Each number is 50 + 10 x the weight over its row's rms, rounded and kept within 0 to 99. Layers, rows and columns count from 0. The size before them is the row's rms in percent of the matrix's.

# layer 13 attention output (transposed), 128x128, rms 0.225, rows 22-31, columns 64-127
090:31 42 38 40 54 39 53 34 57 59 35 62 42 38 48 44 49 45 51 70 49 49 47 42 68 48 40 53 48 57 69 38 51 49 61 47 42 51 45 57 74 46 51 41 49 53 69 52 40 48 55 44 53 52 42 56 53 31 44 49 70 61 51 71
091:66 56 57 38 55 45 40 53 37 56 38 43 53 38 39 58 46 63 53 54 44 65 46 37 52 58 47 57 47 63 43 57 53 40 64 49 42 52 39 45 58 71 35 40 60 41 62 37 57 48 38 33 35 44 42 67 58 47 54 47 36 55 50 51
099:41 44 58 50 29 51 48 50 48 33 55 60 71 56 38 56 40 52 57 42 59 43 43 58 52 52 38 56 59 51 43 49 61 45 46 40 45 56 48 80 46 52 49 45 39 60 43 52 55 42 68 38 54 43 47 50 74 35 45 54 46 55 54 58
091:45 45 56 51 52 45 48 46 50 37 47 42 30 66 46 26 48 54 31 63 35 42 58 43 40 63 51 46 62 55 58 47 50 45 31 65 55 36 37 55 38 45 59 62 45 36 59 27 55 36 45 43 62 50 55 60 43 42 65 59 55 34 54 37
095:59 43 44 63 51 55 46 40 45 58 58 30 62 48 54 50 61 50 70 35 52 53 55 53 53 60 71 41 43 38 53 48 59 50 71 39 53 53 45 59 48 58 62 56 67 41 54 53 64 69 50 55 37 51 33 57 61 44 33 48 53 57 50 43
107:47 42 44 48 54 51 50 47 56 51 59 49 55 52 45 62 62 49 46 48 43 58 34 57 47 36 42 63 33 57 52 54 54 57 53 47 59 37 46 64 36 59 46 44 52 52 49 36 61 36 49 63 47 52 57 55 42 50 41 79 67 56 52 32
088:28 39 40 50 64 71 69 56 36 50 40 35 54 52 50 60 62 51 53 66 72 67 40 54 48 53 69 50 37 40 30 51 65 52 49 40 37 44 24 45 49 43 52 44 40 42 43 51 72 49 45 56 47 65 63 56 63 51 55 59 50 59 65 44
094:51 37 51 38 60 30 66 56 53 37 62 53 46 49 41 36 62 63 46 53 63 36 49 54 40 50 68 41 61 57 66 40 75 64 53 52 49 44 60 44 50 33 48 54 45 41 59 47 47 61 32 39 41 52 44 63 33 66 42 40 41 49 43 32
107:36 39 64 59 44 47 66 69 55 57 45 65 54 52 33 69 58 35 60 48 34 50 58 35 55 45 55 50 49 51 63 56 34 45 36 38 46 59 70 49 49 52 42 62 59 48 34 52 51 52 48 62 55 56 53 56 39 61 40 38 34 45 46 47
086:30 60 46 48 38 47 56 45 55 75 46 61 51 54 47 56 64 54 69 40 44 57 44 47 53 56 23 54 60 54 54 56 67 50 56 54 39 52 45 38 46 47 65 69 61 48 34 32 53 45 45 69 61 45 40 48 35 66 63 43 42 35 54 30
# layer 13 attention value, 128x128, rms 0.111, rows 23-31, columns 64-127
092:52 52 52 53 51 58 61 58 49 29 53 45 53 65 67 57 40 64 53 44 60 44 45 48 33 43 52 44 59 42 54 56 64 51 34 50 63 41 50 41 61 32 68 57 59 54 49 48 52 53 58 43 62 56 63 49 46 60 44 52 57 55 61 55
097:65 63 31 43 57 43 50 63 48 72 33 60 38 50 46 43 53 45 42 44 39 56 50 27 47 36 56 40 46 59 42 58 47 50 59 37 67 42 53 43 57 42 60 52 51 51 62 54 40 51 25 53 41 55 49 42 28 47 57 44 59 39 51 54
095:41 64 50 45 27 52 43 43 55 44 52 57 72 45 59 56 57 59 67 41 55 59 67 63 46 48 43 55 28 44 56 50 51 67 52 47 47 60 56 57 60 44 49 31 48 62 47 53 38 53 46 60 46 52 43 46 46 42 45 29 40 67 39 51
098:38 43 53 50 56 41 55 58 49 42 41 57 45 53 59 62 46 55 37 59 54 53 53 48 58 34 20 72 58 37 35 59 36 43 49 56 33 45 55 32 49 45 31 54 36 60 40 47 58 45 56 56 58 53 46 43 26 63 58 52 46 48 64 38
101:44 57 46 46 46 57 47 52 51 39 49 56 45 45 40 44 46 49 52 43 54 42 60 37 45 48 60 58 52 41 47 41 45 38 47 54 36 65 70 43 47 44 40 43 59 48 46 57 48 52 55 48 46 66 23 53 49 51 56 28 28 48 52 66
097:72 49 65 51 41 46 58 50 66 65 50 46 41 49 43 51 41 51 42 30 35 42 50 50 43 29 47 39 47 61 56 62 44 54 60 52 69 33 56 56 54 54 38 53 67 63 36 64 42 61 62 54 60 42 44 47 43 41 42 57 49 40 47 62
113:49 57 51 59 42 60 28 44 41 58 43 56 50 57 33 64 35 54 48 51 45 68 50 48 55 36 61 40 36 29 38 62 31 47 45 44 35 49 48 53 47 72 58 45 33 60 49 50 64 52 55 52 58 60 44 45 50 36 49 59 61 52 36 60
104:58 54 39 45 45 69 29 25 49 47 57 55 58 51 59 50 48 40 31 57 51 51 45 64 59 56 39 52 60 46 46 41 60 72 56 48 53 52 43 45 50 50 41 36 40 34 60 66 40 46 59 39 39 45 43 57 57 34 61 67 50 48 51 65
084:57 39 53 34 67 44 48 46 60 51 34 33 51 65 64 42 45 49 37 53 55 37 38 60 51 59 63 61 45 57 70 23 35 44 48 41 47 44 52 58 58 50 41 43 52 43 48 69 43 74 53 38 29 60 63 56 52 50 37 44 49 57 56 59
# layer 13 attention query, 128x128, rms 0.0937, rows 32-47, columns 64-127
075:56 37 32 46 53 59 51 50 33 52 65 71 63 56 51 47 51 53 49 42 45 57 60 40 49 48 50 58 58 65 55 54 47 51 44 53 54 33 51 60 58 47 47 66 65 47 68 45 43 37 49 48 37 46 50 60 40 56 62 36 45 42 32 51
082:38 47 42 49 41 51 72 57 41 78 48 55 63 43 44 42 50 50 48 51 58 54 31 58 68 45 59 56 47 55 56 43 72 40 47 45 42 54 37 59 52 51 51 61 38 55 36 63 53 46 67 62 61 54 48 69 47 55 36 39 62 48 53 60
086:73 55 56 59 49 53 50 37 47 31 42 50 37 56 48 59 54 42 58 70 44 50 55 45 60 33 53 35 33 64 33 48 43 31 48 58 44 56 68 48 34 48 74 53 45 45 53 60 58 39 63 53 55 52 64 49 60 47 50 48 52 54 62 48
081:54 52 46 51 39 50 49 44 58 37 38 37 53 39 46 46 48 56 36 61 41 50 28 49 52 62 55 38 65 30 49 49 49 65 55 51 65 42 35 48 53 42 64 55 40 44 37 58 49 50 67 35 64 60 46 39 52 39 31 55 37 36 55 38
094:62 46 55 60 33 33 57 52 47 30 66 49 32 51 26 49 45 43 59 47 39 46 35 47 54 46 61 53 37 36 54 35 41 47 48 51 47 44 35 58 47 40 49 42 62 68 45 38 54 55 55 61 65 49 51 47 40 52 57 65 40 45 56 57
081:54 36 44 35 75 66 56 65 60 59 53 55 48 44 46 47 54 52 41 43 61 42 66 53 47 41 47 48 53 64 58 66 57 62 55 42 58 38 48 28 42 57 61 30 56 48 16 57 57 59 52 43 49 61 49 44 56 49 35 43 46 51 49 62
092:47 51 43 53 34 56 61 54 48 38 43 48 52 61 60 62 60 58 59 59 35 43 62 46 42 65 51 60 44 44 58 72 47 46 33 45 51 30 62 46 47 65 30 56 38 49 68 48 63 48 44 50 40 58 64 56 43 59 42 51 52 75 42 52
128:47 52 41 60 40 61 60 47 63 25 50 49 34 62 42 49 54 49 59 51 57 41 64 62 47 55 60 50 44 43 65 57 45 49 31 58 46 40 57 61 47 44 41 50 43 55 65 51 52 45 49 42 40 43 58 53 50 48 50 51 43 45 51 39
093:53 48 63 65 39 57 54 42 66 45 56 56 41 67 49 52 48 54 51 61 39 55 64 52 40 63 30 47 40 41 52 61 44 60 45 52 42 67 47 50 52 32 30 47 46 48 50 45 56 51 56 55 55 41 54 57 56 50 49 47 40 53 64 45
114:59 44 46 58 27 60 49 46 64 36 46 50 44 60 56 47 49 62 54 48 51 57 72 45 36 38 46 40 52 35 57 67 47 62 43 68 53 58 34 60 57 45 36 48 42 57 68 55 56 45 46 50 36 51 65 48 56 52 67 47 58 64 53 51
081:49 47 44 46 61 27 37 70 57 37 58 57 44 46 50 51 50 36 54 64 59 61 61 56 41 48 37 70 45 32 64 52 39 55 53 55 55 53 43 50 44 67 44 58 64 69 63 60 45 45 43 23 55 64 49 61 52 45 51 58 54 46 63 58
081:56 65 57 73 49 62 53 57 54 49 59 51 43 52 56 60 52 53 33 51 41 44 43 44 55 64 41 55 42 53 44 46 64 44 68 53 41 46 64 40 31 58 60 26 48 61 54 50 43 50 35 49 74 57 52 50 29 58 52 57 67 52 58 55
083:45 56 41 49 51 53 46 59 47 41 67 29 37 36 50 53 53 48 42 38 65 42 42 39 53 53 57 51 59 67 37 33 43 47 52 33 66 34 57 58 32 59 73 48 56 48 42 50 59 50 43 56 31 62 48 46 33 47 49 79 38 55 58 61
088:51 36 51 59 45 64 65 60 50 41 46 42 60 29 56 30 35 49 46 56 54 44 48 62 44 47 49 51 55 61 54 63 49 37 37 53 38 52 50 55 57 51 40 73 35 69 60 72 49 48 61 26 56 55 49 56 54 49 39 47 45 55 52 59
085:63 49 45 49 60 47 46 83 52 59 58 49 66 63 33 54 38 38 42 38 64 62 48 56 51 45 57 68 72 57 37 52 51 44 47 41 48 50 46 61 44 61 43 54 44 47 39 55 55 54 66 36 35 58 32 55 47 59 60 44 36 54 38 52
097:48 38 55 58 42 47 60 43 57 28 43 76 40 50 37 36 38 49 58 58 44 57 58 45 51 44 57 52 43 50 69 58 63 54 49 51 54 45 47 55 55 42 33 41 49 45 48 50 46 54 52 37 38 43 52 52 61 37 46 49 47 33 53 36
# layer 13 attention key, 128x128, rms 0.0934, rows 32-47, columns 64-127
072:54 49 66 48 42 48 39 51 47 55 64 66 49 72 40 40 49 49 52 43 53 45 46 32 44 37 34 54 56 51 59 42 46 47 55 57 47 27 59 47 36 57 38 53 65 44 68 54 47 52 45 72 36 39 39 46 34 47 34 58 48 52 28 49
068:31 57 37 43 30 53 50 50 45 60 34 50 46 31 54 52 47 61 58 59 47 43 49 55 50 54 41 41 60 42 81 65 66 60 43 42 49 42 38 60 56 40 43 52 42 65 45 55 55 28 58 61 45 53 60 52 34 61 50 63 49 61 49 48
080:63 59 57 53 45 58 53 46 58 38 42 49 53 39 66 43 64 44 64 50 26 37 51 51 45 43 40 56 44 62 45 42 48 41 34 66 44 56 61 78 57 31 52 57 56 39 56 64 40 38 61 54 51 57 55 33 67 48 54 51 51 46 45 56
080:38 46 43 55 24 37 47 38 50 36 45 61 60 35 40 60 39 60 58 65 49 54 43 58 55 78 50 44 61 38 47 39 57 42 52 50 62 32 54 58 51 52 52 45 48 31 50 55 49 37 56 51 65 73 50 57 51 46 33 48 39 39 37 46
088:39 30 62 59 35 32 54 47 53 40 54 51 45 52 33 55 49 47 52 50 45 66 42 62 71 56 76 54 41 53 52 46 47 49 55 44 58 40 39 50 40 56 60 48 53 47 46 44 61 40 57 43 75 52 59 59 49 53 55 62 31 46 41 46
082:50 42 57 41 58 57 45 49 57 59 60 60 51 49 46 62 40 53 44 51 32 49 68 48 54 45 48 43 46 45 62 48 48 65 63 48 36 48 58 46 54 47 62 43 58 30 33 43 62 46 65 68 54 62 54 40 48 59 45 40 39 46 26 59
089:47 73 38 54 48 49 68 53 35 52 35 44 63 62 61 57 54 55 64 75 36 45 67 44 37 45 43 50 45 45 66 47 39 54 37 45 37 49 55 53 58 55 51 54 60 36 47 52 56 44 58 59 42 47 50 66 42 37 53 49 43 56 40 52
069:51 46 49 59 41 62 45 45 48 32 42 49 53 47 42 56 46 52 41 52 70 56 59 45 75 49 40 61 48 54 53 34 60 40 32 70 43 39 72 80 56 45 44 50 57 48 61 52 54 37 46 42 55 53 50 55 44 28 44 39 29 43 64 40
075:35 53 37 33 39 41 62 44 42 48 49 46 45 50 44 50 61 44 48 35 61 53 52 50 45 62 40 51 40 54 38 74 54 52 51 46 45 57 37 39 40 53 53 44 51 43 37 49 44 32 45 50 59 58 53 48 56 52 61 30 46 52 42 31
080:65 49 53 39 42 58 46 52 43 42 45 40 57 36 58 62 43 62 42 49 59 53 57 56 49 48 33 62 49 70 40 54 55 55 45 53 54 40 48 42 44 57 43 61 38 58 55 46 73 43 45 59 47 43 51 42 29 50 45 33 58 45 53 65
073:68 41 76 49 43 34 31 49 61 27 60 59 53 55 56 38 56 46 59 56 52 60 48 36 67 66 48 53 52 57 36 43 45 50 52 64 51 55 50 51 43 42 45 54 48 71 57 61 35 53 54 32 41 47 47 46 45 54 42 55 56 44 55 42
076:55 51 53 58 47 64 58 47 37 47 52 54 60 65 64 38 58 29 43 37 66 40 52 40 44 55 52 57 30 47 15 59 63 35 38 61 38 62 42 61 29 66 55 40 47 47 56 45 37 49 28 47 59 49 39 46 59 40 52 46 65 53 63 40
078:61 49 51 57 52 58 52 69 37 52 49 53 43 48 45 39 49 52 49 42 48 48 50 50 56 40 49 50 63 44 44 40 49 30 47 66 68 48 49 48 45 56 55 59 44 47 64 51 56 58 38 40 61 51 65 60 60 32 46 72 44 74 44 59
081:45 39 51 41 40 50 55 40 46 52 45 37 58 32 51 55 48 50 51 50 67 39 40 65 43 45 40 50 42 59 35 60 55 47 44 57 53 45 43 54 48 52 57 78 44 54 48 45 36 42 55 51 42 54 59 44 42 43 46 35 38 56 68 47
074:58 40 43 61 49 40 45 67 66 54 63 25 50 55 42 58 50 46 52 32 41 51 47 53 59 54 42 61 67 60 54 40 45 57 48 30 61 47 50 48 39 63 61 54 51 47 31 51 56 72 57 57 57 59 55 40 45 57 58 57 33 41 42 58
076:52 26 53 42 40 44 55 52 43 49 42 61 43 43 39 50 61 52 43 40 45 54 49 44 61 66 59 63 59 60 46 48 50 57 64 48 48 38 60 41 29 43 55 53 33 40 28 42 50 37 44 52 64 55 50 43 40 57 61 53 38 40 46 48